Each number is 200 + 40 x the weight over the matrix's rms, rounded and kept within 0 to 999. Layers, rows and columns count from 0.

# layer 2 MLP up, 768x192, rms 0.169, rows 684-738, columns 0-63
149,240,196,234,174,178,324,240,186,251,228,205,198,144,275,166,220,209,195,191,170,244,128,202,134,181,151,225,180,229,130,247,203,260,270,187,190,229,256,151,198,237,159,158,174,273,172,186,202,169,118,163,173,198,162,156,197,210,243,218,166,173,231,162
208,193,137,213,159,234,194,202,156,198,178,206,240,167,224,235,211,181,135,208,204,187,183,158,221,249,194,211,215,228,249,192,169,132,286,287,140,230,219,191,203,213,242,186,242,299,222,237,220,274,247,211,173,182,181,160,141,178,249,234,222,204,247,156
192,216,243,258,195,135,181,210,229,213,212,152,164,248,203,251,252,137,284,227,211,174,217,173,146,156,168,208,202,202,245,158,244,167,201,210,191,202,226,193,257,181,192,192,141,250,204,233,150,197,201,194,267,207,147,156,205,140,158,156,193,247,202,199
191,189,194,170,200,244,203,266,197,114,184,224,189,204,220,236,211,123,169,195,211,163,198,194,142,322,226,229,172,176,158,192,273,145,215,180,209,155,201,209,186,222,226,139,257,192,194,226,95,225,217,259,210,192,190,207,165,117,232,249,161,154,176,181
183,169,225,234,194,192,142,104,302,191,160,225,219,219,237,147,201,193,166,193,262,223,183,185,231,263,305,127,204,210,152,174,93,260,240,248,258,227,207,201,183,205,196,245,211,237,124,204,198,265,175,226,239,167,218,176,194,219,156,220,183,240,196,177
191,162,255,174,212,130,153,253,156,201,291,216,169,186,182,190,256,201,161,170,244,217,204,217,203,216,292,208,186,200,151,188,169,248,234,149,153,161,195,204,229,218,188,259,179,234,187,284,230,187,293,225,245,225,113,132,151,106,131,215,210,209,137,170
268,246,165,176,190,210,200,246,209,203,144,213,136,220,131,168,169,229,171,196,150,178,203,214,144,156,249,235,124,236,236,203,132,101,164,130,206,230,234,155,229,197,199,233,165,218,156,159,151,234,166,267,243,175,249,100,183,231,197,170,264,234,248,117
257,230,203,165,174,244,151,179,221,209,112,211,229,205,218,82,123,219,155,209,275,249,201,201,246,205,207,171,218,147,238,235,214,234,198,156,242,203,229,160,198,144,196,195,169,172,237,216,258,180,217,188,233,190,192,221,187,147,278,111,190,247,107,217
165,247,196,194,190,162,202,179,217,224,227,178,259,241,229,147,230,230,168,244,280,198,143,177,195,115,197,250,219,184,249,185,247,188,143,213,230,133,200,203,227,212,213,244,238,190,237,187,134,178,174,161,174,226,215,177,217,192,249,268,134,113,260,209
154,266,133,211,191,160,281,238,151,147,217,209,178,256,149,266,268,204,150,211,251,241,224,247,198,160,103,160,196,161,128,189,199,245,281,263,145,184,197,143,146,221,227,189,139,152,217,190,192,161,213,196,157,137,250,179,210,164,203,273,164,238,170,251
241,240,203,209,181,169,172,179,218,226,283,189,236,194,168,251,204,213,213,136,235,195,194,221,196,167,161,168,215,163,253,179,333,175,209,195,188,175,238,229,183,225,206,232,160,236,180,120,233,180,214,169,253,209,185,231,189,178,147,160,221,286,246,205
223,223,209,151,223,222,233,178,199,166,234,216,162,153,252,204,209,173,171,215,205,240,174,161,162,238,193,195,221,181,151,225,142,164,150,199,171,204,185,204,214,149,206,153,262,235,225,217,181,218,154,259,159,241,119,163,242,176,145,150,237,273,143,214
213,244,221,181,249,218,148,205,163,205,209,234,182,198,241,210,292,191,160,190,184,234,191,274,265,235,218,247,205,223,134,251,275,225,223,166,122,232,226,182,258,244,226,178,144,218,190,253,163,166,212,251,281,177,166,187,139,201,138,229,237,273,183,193
207,202,211,213,184,206,206,215,205,198,217,207,190,199,220,192,213,198,214,203,208,196,187,203,193,209,206,199,197,198,198,198,207,201,212,194,200,198,214,208,202,212,202,193,192,200,193,186,192,194,195,194,210,197,196,188,183,200,191,182,190,183,207,211
141,214,319,131,246,231,203,118,201,187,131,184,250,166,184,148,160,188,265,184,199,202,212,212,249,179,216,126,181,223,211,256,216,238,219,218,145,181,192,219,145,243,149,190,176,252,252,112,219,119,275,178,163,247,187,254,254,200,251,238,137,186,141,224
269,240,185,125,254,166,139,251,222,186,118,203,211,185,241,197,189,151,188,207,256,193,179,274,203,196,236,199,167,184,258,211,229,243,153,255,145,234,224,159,146,194,239,156,267,275,146,224,269,219,152,147,182,195,123,206,203,188,212,215,212,232,175,169
231,188,253,195,203,232,197,215,245,177,286,243,200,113,285,173,209,244,115,268,185,176,216,176,102,237,235,177,161,193,269,165,159,126,156,262,255,104,191,228,209,207,183,224,177,138,134,122,257,274,271,237,278,229,193,196,185,164,172,228,200,246,275,183
182,197,197,224,189,186,207,193,223,184,204,115,179,131,178,236,213,195,207,264,110,198,186,211,166,230,181,198,266,172,188,182,186,259,282,234,250,260,204,188,170,180,262,225,175,279,237,241,188,154,225,239,199,190,212,80,222,201,215,199,199,256,246,195
238,268,208,198,205,185,241,118,160,217,168,256,201,211,263,216,192,154,172,245,158,244,209,215,212,199,223,189,227,217,216,208,148,231,171,156,229,211,242,225,193,160,190,224,227,171,161,215,202,167,87,165,201,231,232,196,267,179,171,257,227,240,192,240
157,180,263,245,170,231,194,125,229,207,159,267,172,248,183,170,204,212,159,271,202,139,145,208,120,198,201,245,133,180,251,189,175,230,157,213,300,211,192,246,134,215,202,151,247,235,225,231,213,228,204,153,200,137,190,218,181,161,191,197,216,203,201,178
255,215,184,207,224,222,188,196,187,240,237,244,160,162,146,229,273,237,111,67,212,185,203,200,145,224,248,143,263,288,223,174,142,171,168,219,188,211,220,221,167,151,237,265,194,212,199,155,209,158,191,177,265,191,212,185,75,191,225,156,192,199,198,234
208,166,245,198,172,181,138,117,168,188,119,142,155,270,218,257,136,263,196,266,196,192,204,194,76,171,205,229,176,190,271,194,211,216,230,177,150,261,298,173,225,245,154,236,212,209,217,151,228,205,212,145,156,201,201,157,249,113,169,189,139,217,130,149
224,172,205,169,223,167,199,174,223,214,209,177,235,221,247,243,111,223,206,129,242,269,165,225,189,187,250,145,205,213,166,223,219,187,165,184,239,192,231,199,247,169,196,181,243,248,204,64,148,136,202,194,175,205,230,183,179,174,216,221,154,197,180,150
211,187,228,205,215,202,205,190,226,141,210,185,229,178,202,183,162,210,186,150,203,110,183,121,183,190,232,206,237,150,206,150,153,230,227,136,178,211,216,172,297,159,180,225,266,202,118,258,199,164,244,265,190,179,213,172,204,184,273,206,216,167,232,170
186,210,183,191,161,199,161,240,144,139,165,157,262,122,139,260,225,217,158,183,214,210,211,187,234,203,221,225,160,167,189,236,207,215,213,224,175,168,143,204,249,219,227,268,200,194,275,179,146,225,205,236,218,202,153,125,224,187,271,174,188,217,182,207
189,178,258,225,200,247,268,207,111,279,236,263,139,236,155,69,156,188,199,185,279,226,210,207,171,156,232,232,233,206,239,236,226,211,197,217,296,149,207,247,237,175,189,243,165,256,236,180,245,148,216,148,228,231,244,272,227,205,176,164,236,176,154,166
213,314,215,123,128,257,272,158,148,157,120,113,224,222,190,148,173,187,160,239,231,170,210,150,270,300,269,105,169,199,173,203,203,175,218,150,182,211,178,125,301,237,196,204,222,191,144,353,145,213,217,183,231,223,166,184,119,204,253,319,83,146,264,173
160,141,192,192,198,207,120,202,149,197,193,163,210,91,196,253,214,156,199,210,152,224,193,247,206,227,259,215,190,165,232,149,261,177,161,262,150,285,199,186,214,266,134,218,198,216,171,188,144,175,277,159,155,191,224,133,168,198,156,279,245,231,220,250
208,119,223,154,184,237,222,220,267,190,236,198,212,136,200,150,226,201,186,194,228,188,119,169,227,221,178,204,251,196,226,168,283,110,133,191,234,195,266,200,205,247,197,229,236,197,193,226,225,235,197,218,286,206,203,202,151,169,153,214,282,192,256,187
219,244,190,222,189,166,221,166,218,197,237,181,172,183,165,166,160,201,150,208,251,209,166,226,202,184,198,206,189,158,201,192,224,145,233,206,229,157,237,234,208,130,233,272,171,275,157,180,218,163,224,210,142,243,218,292,219,148,245,201,198,192,206,171
201,208,289,228,222,225,263,245,185,246,201,208,199,119,284,213,175,228,194,204,210,185,164,182,227,212,199,232,181,175,187,221,213,190,244,151,198,202,261,314,181,165,203,250,212,206,170,167,220,204,176,138,238,164,250,217,111,167,201,146,202,188,205,222
210,151,250,208,180,113,173,107,181,160,151,183,158,232,187,143,257,101,211,222,157,247,153,215,220,262,256,181,202,189,187,204,229,121,258,274,170,223,208,203,237,105,153,235,210,140,144,177,126,173,210,144,206,267,218,222,207,179,234,187,197,255,170,222
177,209,133,196,246,153,143,237,175,207,152,226,143,216,181,266,266,244,147,121,88,141,137,192,225,203,116,211,205,166,220,182,248,145,175,210,215,254,229,279,222,149,214,196,222,184,223,190,254,188,205,192,184,219,231,226,246,171,229,173,131,174,142,200
203,88,169,146,214,270,246,171,133,159,247,192,206,201,272,168,161,200,152,223,187,249,157,232,158,229,249,151,204,213,165,274,176,133,215,241,253,238,217,191,196,251,150,231,193,232,208,145,217,130,212,242,234,244,219,150,199,144,170,237,173,238,204,159
185,206,192,235,182,135,191,181,217,157,240,171,278,229,249,174,234,231,187,239,142,149,180,222,196,148,212,146,152,188,208,194,207,262,145,146,227,220,153,174,233,164,202,195,148,252,225,185,212,217,146,224,218,209,235,195,142,192,150,265,155,225,233,181
178,225,224,209,162,197,240,267,155,224,214,321,203,173,209,141,206,176,240,164,237,248,185,213,189,222,118,230,215,205,302,246,275,162,246,198,253,193,162,224,145,231,73,122,110,261,160,222,177,205,225,189,232,207,234,221,145,189,261,210,205,225,150,223
264,177,245,132,232,220,160,195,237,210,252,230,161,199,214,178,216,169,213,211,244,117,160,232,200,247,131,219,216,165,240,192,256,234,215,200,213,262,170,75,331,196,274,162,115,288,251,255,196,142,203,185,304,183,116,225,205,156,236,238,144,181,285,179
195,208,180,173,179,220,265,302,235,212,189,206,166,199,192,239,163,258,221,170,210,159,228,172,218,216,209,201,172,162,180,200,281,204,217,191,211,216,197,186,212,241,200,252,210,180,202,175,207,133,199,169,221,149,182,194,145,157,227,165,186,225,220,144
210,151,255,179,189,206,195,187,172,269,236,194,148,218,214,231,243,227,211,212,206,242,203,175,176,178,186,288,157,216,236,265,222,207,189,158,217,256,205,161,212,217,161,255,245,231,245,191,238,226,67,163,213,197,193,203,173,146,282,185,254,293,130,154
153,204,205,208,234,251,130,239,141,184,186,216,104,240,186,142,250,190,142,200,183,209,192,215,270,170,163,178,219,208,189,233,200,229,182,117,152,135,200,240,193,200,175,201,173,199,159,213,102,138,258,274,206,199,123,204,184,188,259,114,202,171,226,224
213,142,202,263,146,139,223,172,160,210,183,210,167,158,151,207,219,201,276,197,236,207,201,239,125,172,198,213,159,152,229,267,156,267,214,241,188,186,142,218,217,220,156,211,234,271,257,156,241,212,116,135,155,206,181,190,287,201,185,225,158,163,160,132
203,229,239,266,220,187,170,218,116,178,253,205,213,197,273,236,227,179,217,257,190,139,193,163,115,157,106,249,246,203,263,207,198,218,218,120,217,169,199,173,235,202,156,265,214,241,152,146,246,176,201,181,243,143,125,210,225,196,206,224,244,202,186,207
277,284,256,276,154,181,195,160,141,197,229,255,281,145,271,207,166,144,221,184,224,211,251,244,148,278,190,146,201,182,172,234,233,118,230,187,202,184,191,164,139,170,213,194,223,197,200,278,177,213,186,202,224,216,70,218,181,172,124,203,211,223,194,105
231,189,185,164,217,244,222,209,164,180,216,192,176,187,127,199,194,171,203,208,215,173,207,181,214,212,215,208,172,227,187,208,170,187,245,239,218,115,111,216,182,211,142,195,191,171,183,242,216,137,262,196,209,192,214,159,186,133,173,215,26,139,271,201
206,215,156,210,221,164,289,209,186,243,156,158,259,233,286,198,162,189,159,221,201,232,193,300,249,137,216,180,217,151,179,200,279,195,158,152,260,220,203,239,136,232,185,229,230,287,202,186,136,196,189,230,233,250,266,193,218,225,200,210,165,163,182,132
201,169,189,262,205,205,212,211,195,232,216,186,159,165,209,173,264,194,240,152,229,196,214,166,203,219,216,210,111,194,261,226,146,92,228,193,209,234,172,151,202,219,199,189,226,259,183,177,203,242,221,225,158,206,212,186,165,152,227,176,151,192,217,193
147,219,180,225,154,194,220,148,139,203,229,141,157,252,278,188,160,197,196,176,257,263,223,208,173,117,210,208,263,255,229,194,237,204,240,297,248,174,212,173,168,133,186,204,261,161,170,261,183,214,211,220,147,128,176,215,220,99,261,211,144,207,200,251
161,206,247,247,280,222,260,149,268,195,255,177,227,202,209,245,241,97,169,231,190,223,240,226,182,176,245,221,203,143,184,221,245,228,243,190,219,289,296,203,169,231,280,206,166,251,219,199,220,201,232,202,213,171,188,216,197,172,233,154,208,179,239,234
195,186,196,150,205,251,161,211,180,148,235,219,201,160,220,135,228,209,192,247,256,180,171,196,258,232,277,235,121,222,265,216,132,227,244,115,310,269,162,293,155,170,255,210,184,177,227,195,225,189,149,290,128,227,227,256,166,230,112,111,198,174,260,337
179,249,183,198,142,217,282,227,252,217,228,262,270,205,229,185,205,171,192,218,230,232,192,182,166,186,192,174,187,191,276,178,205,196,219,226,221,152,193,192,178,203,172,211,206,222,227,186,256,140,137,228,145,188,148,236,238,198,210,148,160,164,254,245
206,293,164,248,210,95,235,251,228,206,167,237,238,189,255,202,212,151,160,156,149,218,93,231,254,203,191,234,211,200,143,206,243,201,193,293,270,249,193,170,224,142,289,182,201,173,217,198,249,220,147,158,184,169,244,189,209,241,201,164,214,165,214,177
231,168,321,198,163,209,231,214,145,225,198,133,182,216,236,237,108,206,144,217,247,242,218,163,166,157,176,187,211,175,187,177,122,185,147,209,185,208,216,173,304,194,215,187,229,270,242,191,232,248,151,203,185,196,172,168,187,295,165,141,227,210,183,215
219,191,194,213,160,195,209,208,203,189,217,190,193,195,221,215,226,194,213,205,208,198,191,191,197,201,219,199,191,214,202,210,202,215,213,224,199,184,181,213,219,180,203,197,184,205,196,211,194,213,221,180,196,196,206,217,191,177,209,228,181,198,222,198
185,177,214,164,168,160,175,168,115,192,138,246,224,156,297,217,205,231,224,130,206,251,171,267,193,255,228,208,168,178,180,132,235,187,267,192,164,197,279,221,200,229,120,308,203,192,215,164,214,161,319,193,155,160,216,156,156,200,220,174,201,192,240,248
227,299,224,190,156,252,221,196,288,233,213,258,188,182,200,211,174,172,193,207,187,190,239,174,187,172,271,171,203,232,290,228,163,264,165,188,240,148,195,213,192,184,218,278,158,180,171,171,195,216,214,181,106,222,92,160,235,168,155,130,197,95,203,241
# layer 2 MLP down (transposed), 768x192, rms 0.124, rows 684-737, columns 0-63
137,207,241,234,263,260,201,192,188,178,235,168,166,243,134,232,218,255,55,112,197,268,179,200,203,206,180,203,180,147,164,194,197,213,232,153,137,173,273,230,181,217,236,173,166,156,281,221,169,183,236,274,189,170,164,192,187,227,189,140,151,118,166,126
222,264,173,187,227,209,174,177,235,220,165,199,216,211,161,187,183,190,152,223,180,257,215,215,214,129,199,216,220,126,197,160,242,131,203,189,196,164,156,220,242,294,166,208,208,227,173,201,116,234,226,238,244,212,203,186,190,248,212,164,253,180,189,311
217,189,219,132,145,108,176,214,169,162,221,234,206,212,157,156,289,282,247,213,197,197,236,196,201,230,220,212,218,251,160,90,204,197,231,250,193,218,210,209,175,181,258,110,160,199,165,176,238,183,206,192,183,188,162,230,261,199,170,161,135,179,179,220
199,203,198,214,213,228,167,228,218,178,226,220,142,186,170,227,185,166,170,194,217,199,213,152,204,216,118,179,216,124,253,167,264,135,218,164,257,147,219,240,147,191,204,253,121,193,191,215,204,127,224,188,233,127,199,86,244,264,232,142,239,238,165,228
118,195,176,200,168,194,173,172,215,156,230,199,201,312,195,202,149,188,131,206,280,252,216,225,207,250,187,192,283,214,171,167,157,148,186,178,251,224,168,229,241,223,188,171,114,126,148,143,83,208,203,257,201,157,221,235,221,228,214,191,183,214,154,248
244,186,231,99,203,246,255,178,173,224,230,200,199,157,109,158,267,168,180,200,268,193,150,203,157,219,241,202,193,203,211,203,137,244,177,187,148,205,229,247,186,164,149,158,199,239,217,281,187,111,239,182,147,251,193,212,209,236,259,183,192,221,205,175
281,262,226,240,209,174,207,165,193,140,261,258,192,185,150,164,154,133,231,175,269,197,188,153,163,229,153,188,256,216,241,172,202,194,200,136,157,242,204,187,227,200,149,250,154,175,187,130,176,132,241,122,195,242,230,218,155,245,184,225,188,124,188,167
259,223,192,180,140,155,155,196,216,270,170,229,207,208,282,196,200,203,210,176,144,221,173,114,189,181,158,206,135,160,141,231,107,240,147,193,234,175,271,193,211,224,221,160,215,112,210,223,192,217,218,304,129,204,204,243,187,183,199,236,160,195,174,257
140,219,248,187,196,252,151,134,156,206,155,181,177,270,239,297,228,240,191,240,242,240,175,192,191,173,234,137,171,212,273,212,169,175,114,186,150,262,150,271,222,218,124,118,111,224,102,240,180,132,131,217,212,174,204,181,248,222,186,227,235,245,74,204
160,145,184,164,187,263,181,234,177,208,201,240,221,187,182,213,237,183,157,235,247,158,154,197,243,228,203,197,208,195,161,262,149,164,200,145,205,217,163,199,225,160,180,248,159,193,151,173,206,223,260,244,239,176,298,195,186,237,211,216,207,261,220,139
158,248,153,170,204,174,174,165,284,216,148,260,220,221,202,180,213,310,219,92,235,156,223,231,204,148,138,191,212,225,209,279,183,181,166,164,201,183,166,202,196,218,142,223,131,188,86,160,166,236,246,191,248,186,196,231,249,208,227,238,247,121,169,219
239,183,207,189,214,240,200,155,183,123,225,166,264,194,151,204,199,203,231,194,202,217,234,149,178,251,156,137,217,194,204,163,139,186,169,185,185,232,187,201,242,151,198,187,207,165,146,221,183,283,225,108,196,105,178,217,221,181,222,207,152,224,122,204
171,157,247,165,199,220,180,174,250,207,143,241,241,124,145,211,208,254,263,142,197,204,276,163,232,119,204,181,219,110,248,253,194,233,235,245,126,154,115,185,120,204,203,253,216,211,226,296,224,168,257,215,221,214,183,211,168,199,163,146,195,176,201,227
203,219,185,203,194,207,205,185,198,208,187,196,182,208,180,208,210,197,206,190,198,189,210,204,202,192,196,189,222,202,205,168,212,194,191,195,210,206,226,207,194,196,203,205,202,198,197,183,188,187,204,194,216,196,192,216,208,204,207,188,193,212,191,206
138,128,196,177,264,275,251,189,205,199,153,126,230,234,132,153,131,141,189,196,193,190,143,196,288,160,138,150,194,251,213,151,208,157,209,172,220,173,193,237,192,148,135,201,305,217,146,224,142,254,194,163,195,261,170,241,183,170,112,190,176,209,133,223
247,200,179,251,245,210,202,171,172,211,162,245,178,139,240,220,178,219,219,196,237,214,192,223,229,222,231,232,206,210,228,246,133,195,228,143,206,156,226,153,176,195,202,147,242,179,176,256,261,251,206,183,204,212,173,148,196,235,138,256,235,200,200,204
194,234,256,250,207,167,147,284,194,161,245,104,185,252,194,206,197,174,119,175,191,206,196,170,222,185,156,141,199,179,155,235,168,249,214,235,250,153,131,164,218,231,134,177,175,232,271,189,165,161,184,136,179,188,198,147,254,226,172,280,116,232,212,254
270,212,208,210,225,196,164,193,206,212,237,251,213,198,91,249,221,125,216,193,151,248,152,202,163,241,142,148,141,235,184,130,213,157,157,149,202,236,150,236,214,229,192,236,239,179,182,245,154,187,174,154,171,234,133,216,204,213,167,164,248,201,143,166
176,243,161,191,229,212,179,215,224,193,251,228,213,213,164,179,237,196,148,270,157,235,199,142,174,167,258,172,221,286,213,218,196,171,152,222,210,244,217,243,236,184,167,212,165,175,220,162,221,189,183,134,276,204,227,207,232,191,203,240,198,225,239,251
237,230,172,218,258,201,225,167,141,140,126,198,139,258,147,212,146,217,149,145,197,178,207,174,236,216,62,159,211,182,187,223,221,221,213,152,212,214,212,149,178,174,199,251,250,184,204,191,193,212,299,161,178,178,198,183,228,247,299,182,212,157,216,166
131,158,222,176,183,230,156,174,211,186,206,286,180,227,222,173,237,97,105,182,204,202,194,206,286,216,214,163,200,171,240,122,166,181,195,187,241,190,232,189,197,270,203,187,150,158,186,173,210,168,181,219,162,196,159,262,196,198,219,209,194,215,167,149
100,258,268,232,238,182,123,140,198,224,135,218,231,157,159,185,126,195,194,146,123,214,246,212,231,183,205,239,174,138,189,112,230,231,239,217,180,212,148,256,205,230,146,204,223,157,186,240,221,165,198,227,184,232,105,221,269,208,198,119,120,173,216,223
216,201,224,116,223,279,166,259,228,281,174,107,149,209,220,157,175,204,240,152,180,226,210,261,179,142,207,160,107,174,235,148,233,191,178,201,213,195,251,123,203,187,188,180,209,197,174,223,205,90,189,182,144,145,207,161,170,98,203,188,187,177,226,203
254,157,184,212,208,175,194,137,272,176,187,229,225,230,164,209,167,240,180,214,237,222,213,208,199,186,187,191,268,250,234,233,185,134,162,174,209,183,189,207,199,181,170,228,236,196,147,221,255,210,177,182,171,166,262,248,142,153,190,211,212,184,178,206
243,213,173,207,255,199,134,180,202,210,233,196,207,173,230,262,248,215,197,215,182,200,290,243,173,231,154,215,247,142,162,243,245,238,208,170,157,228,146,157,206,271,272,173,208,169,207,219,176,193,186,177,212,151,179,301,218,291,227,165,201,124,146,210
144,181,208,140,138,166,244,146,303,168,199,225,140,248,136,230,195,262,292,215,203,182,204,228,181,191,216,162,233,173,210,260,197,206,142,214,272,203,236,250,216,168,152,181,190,177,208,239,182,231,190,172,303,134,253,166,194,199,202,188,170,227,175,218
187,202,150,166,178,186,127,85,248,237,192,179,183,272,182,246,233,185,250,280,238,186,170,243,306,287,167,224,243,259,168,162,170,287,153,163,177,240,167,241,202,250,127,234,130,222,182,197,175,251,239,201,156,149,198,266,131,202,206,228,235,192,221,242
141,203,222,193,190,171,148,180,218,218,203,215,212,102,188,226,188,203,184,225,192,288,242,204,241,227,213,153,209,180,232,203,229,218,176,166,257,240,221,186,219,236,189,210,268,113,264,210,214,243,225,160,213,163,207,243,186,271,204,274,164,216,208,155
104,169,177,197,183,284,105,177,179,206,134,207,182,222,182,169,222,180,162,212,152,96,184,185,149,190,202,231,168,169,144,135,186,181,192,163,131,261,221,267,219,64,202,202,231,222,241,235,134,274,166,174,206,239,222,321,233,173,259,167,255,174,202,145
182,206,185,200,187,203,196,171,238,150,200,133,201,179,202,258,173,227,187,167,188,150,201,182,202,149,239,218,239,232,224,203,186,138,153,196,155,260,234,196,217,154,169,209,180,190,145,166,184,158,221,189,201,179,244,252,254,251,198,225,180,181,214,196
148,265,214,209,209,225,134,181,222,252,194,184,156,212,191,178,128,198,219,199,212,189,208,151,214,171,277,197,238,183,226,233,242,197,216,240,106,166,223,178,200,123,165,225,176,223,203,199,219,234,158,170,232,193,157,173,234,189,212,162,251,197,185,232
249,133,166,179,207,188,172,204,230,203,212,236,182,189,231,207,219,161,163,130,232,218,197,166,230,189,194,302,216,221,270,197,201,185,251,179,206,212,200,156,177,218,163,167,249,152,198,212,169,294,144,223,168,161,123,182,176,243,225,227,285,298,141,206
180,211,220,223,171,215,206,160,234,183,236,258,246,182,110,217,187,258,221,167,178,205,158,218,216,208,238,196,199,201,241,206,241,184,189,201,167,281,147,244,252,193,237,201,176,211,170,213,213,151,163,189,167,129,220,213,159,233,170,261,244,182,157,198
175,253,175,177,209,213,207,266,177,177,268,178,266,217,120,179,191,230,167,197,169,221,207,212,238,196,273,132,253,194,211,232,183,239,165,215,180,252,265,194,189,203,166,196,210,217,172,162,276,169,251,165,149,154,192,257,247,226,206,241,162,189,128,174
259,195,175,164,165,284,223,141,230,215,213,160,194,267,205,274,185,197,158,231,269,261,192,152,204,192,185,143,241,169,192,231,193,168,171,245,267,216,91,203,233,203,212,168,142,139,239,176,201,198,220,252,159,227,251,194,223,193,262,269,215,162,189,215
164,144,204,138,193,153,152,207,219,245,120,209,234,258,166,203,218,211,236,203,221,228,237,141,255,151,213,239,175,161,277,216,165,207,158,256,183,144,252,222,246,148,196,241,202,164,250,268,247,174,165,241,182,243,163,267,172,217,194,199,214,172,195,160
188,170,235,162,225,201,235,70,245,257,187,232,221,231,232,239,191,213,236,134,246,148,200,257,170,227,205,105,116,178,140,213,227,167,137,212,203,201,207,150,174,202,188,146,228,185,174,242,131,132,225,207,110,148,198,213,137,156,195,189,165,189,246,316
268,190,154,180,181,214,132,270,134,173,191,212,197,173,233,173,168,202,151,238,203,170,203,217,199,233,204,217,256,218,105,237,202,144,219,200,245,193,226,244,208,297,247,151,197,145,192,199,199,208,253,159,224,159,239,237,197,161,155,202,199,254,195,232
169,142,186,217,124,152,209,178,146,291,248,302,218,160,139,187,190,112,221,156,227,205,219,228,215,133,222,157,199,147,242,219,218,152,204,219,269,181,150,213,174,264,222,161,156,205,141,264,237,167,191,246,225,246,179,149,196,244,215,190,205,197,219,189
143,212,168,220,183,203,167,169,229,164,137,166,172,197,182,232,197,212,208,185,171,223,177,150,193,235,172,223,149,197,98,217,247,202,238,190,277,173,224,205,178,233,186,216,195,136,212,195,213,192,226,201,259,160,217,210,239,187,210,186,195,201,174,232
240,197,161,211,208,138,219,273,255,207,136,254,261,171,146,220,252,210,218,203,185,192,304,240,160,142,234,179,206,204,204,250,211,152,132,233,180,146,210,243,139,228,145,152,182,159,285,180,181,253,199,213,284,103,173,215,216,136,152,179,200,195,143,177
161,189,166,129,156,207,184,196,196,264,151,125,206,180,184,168,240,262,201,196,177,156,261,224,116,177,213,251,226,187,143,187,185,198,162,160,171,194,194,178,172,213,182,204,172,184,236,214,221,158,238,214,202,218,218,277,178,135,162,241,153,157,242,183
275,130,259,186,198,186,216,163,209,211,259,184,171,150,191,202,127,94,218,208,193,242,217,197,210,192,155,213,225,151,264,178,274,195,184,200,196,207,227,208,212,218,227,244,148,211,138,264,174,187,295,185,183,273,270,198,177,132,129,269,182,209,168,107
143,231,281,252,192,177,150,197,230,201,167,189,178,174,143,267,203,196,173,216,253,210,196,172,161,199,292,253,165,246,180,149,227,174,187,199,225,161,252,311,197,183,130,189,245,118,224,206,221,195,179,175,241,284,184,215,234,164,256,220,169,231,258,200
219,202,261,215,211,251,178,244,183,243,186,194,241,197,189,219,193,205,223,119,186,202,162,205,252,263,184,237,164,200,218,176,155,108,225,260,223,170,189,148,89,136,138,188,142,224,118,227,222,240,86,239,264,210,166,229,227,220,214,168,218,223,184,239
217,193,175,231,215,218,233,248,248,218,179,176,215,191,178,189,200,200,205,133,269,238,274,196,173,197,257,251,219,191,161,134,174,126,176,181,217,241,185,182,267,130,179,188,177,189,219,225,205,179,234,194,183,257,185,186,206,249,259,233,187,185,149,167
170,195,198,233,224,232,179,174,184,241,244,220,220,184,189,204,118,228,192,180,270,215,117,222,219,189,182,96,165,299,184,246,204,152,163,188,198,188,222,194,259,180,263,238,180,202,184,217,231,159,215,198,331,222,216,156,251,195,166,190,197,233,128,249
210,236,221,254,285,192,212,227,183,102,207,207,143,100,206,192,266,149,189,173,147,185,209,230,166,136,254,186,216,187,238,229,211,169,201,170,209,235,180,201,202,120,132,162,184,154,202,235,281,226,197,189,208,137,139,232,222,206,206,174,145,189,195,194
269,144,180,183,223,291,146,202,146,172,243,222,143,164,167,194,120,289,220,181,304,147,290,215,166,252,129,159,177,194,247,138,228,111,206,124,162,214,264,211,235,158,275,165,248,167,294,210,209,273,223,243,232,207,249,195,245,207,217,151,167,148,199,147
198,223,199,134,236,202,209,171,222,244,137,179,262,161,207,259,122,238,253,237,215,131,194,188,207,257,178,228,238,171,183,254,182,167,185,172,191,185,213,172,136,190,223,202,243,171,310,286,234,242,170,201,120,172,249,204,245,249,165,145,191,186,206,145
121,150,225,123,180,149,219,187,245,163,305,246,152,122,170,194,197,249,150,122,150,286,183,178,240,234,258,218,167,202,221,201,181,181,173,184,315,207,247,189,139,185,185,227,196,191,217,227,212,188,236,230,242,175,199,208,171,123,188,140,155,218,157,216
207,228,257,221,160,164,181,222,113,230,177,216,159,156,224,183,227,175,160,197,164,192,202,184,263,175,224,115,226,149,159,219,254,220,138,119,202,178,167,224,196,218,218,284,253,201,206,178,193,239,191,105,144,283,221,193,198,120,124,225,278,248,195,213
187,222,202,200,182,184,214,202,180,208,194,182,217,201,200,222,191,207,206,224,164,185,240,210,187,212,179,189,203,208,222,193,198,193,179,224,200,192,191,213,206,193,206,192,212,205,191,177,174,186,202,199,161,188,205,198,219,191,200,202,208,164,198,234
197,135,154,147,171,114,188,263,194,224,186,273,217,220,219,234,216,246,237,216,214,220,159,209,175,171,212,234,266,168,202,124,205,154,202,204,211,99,217,219,223,222,206,184,166,206,141,183,218,254,201,169,212,214,169,214,190,164,214,244,210,195,192,262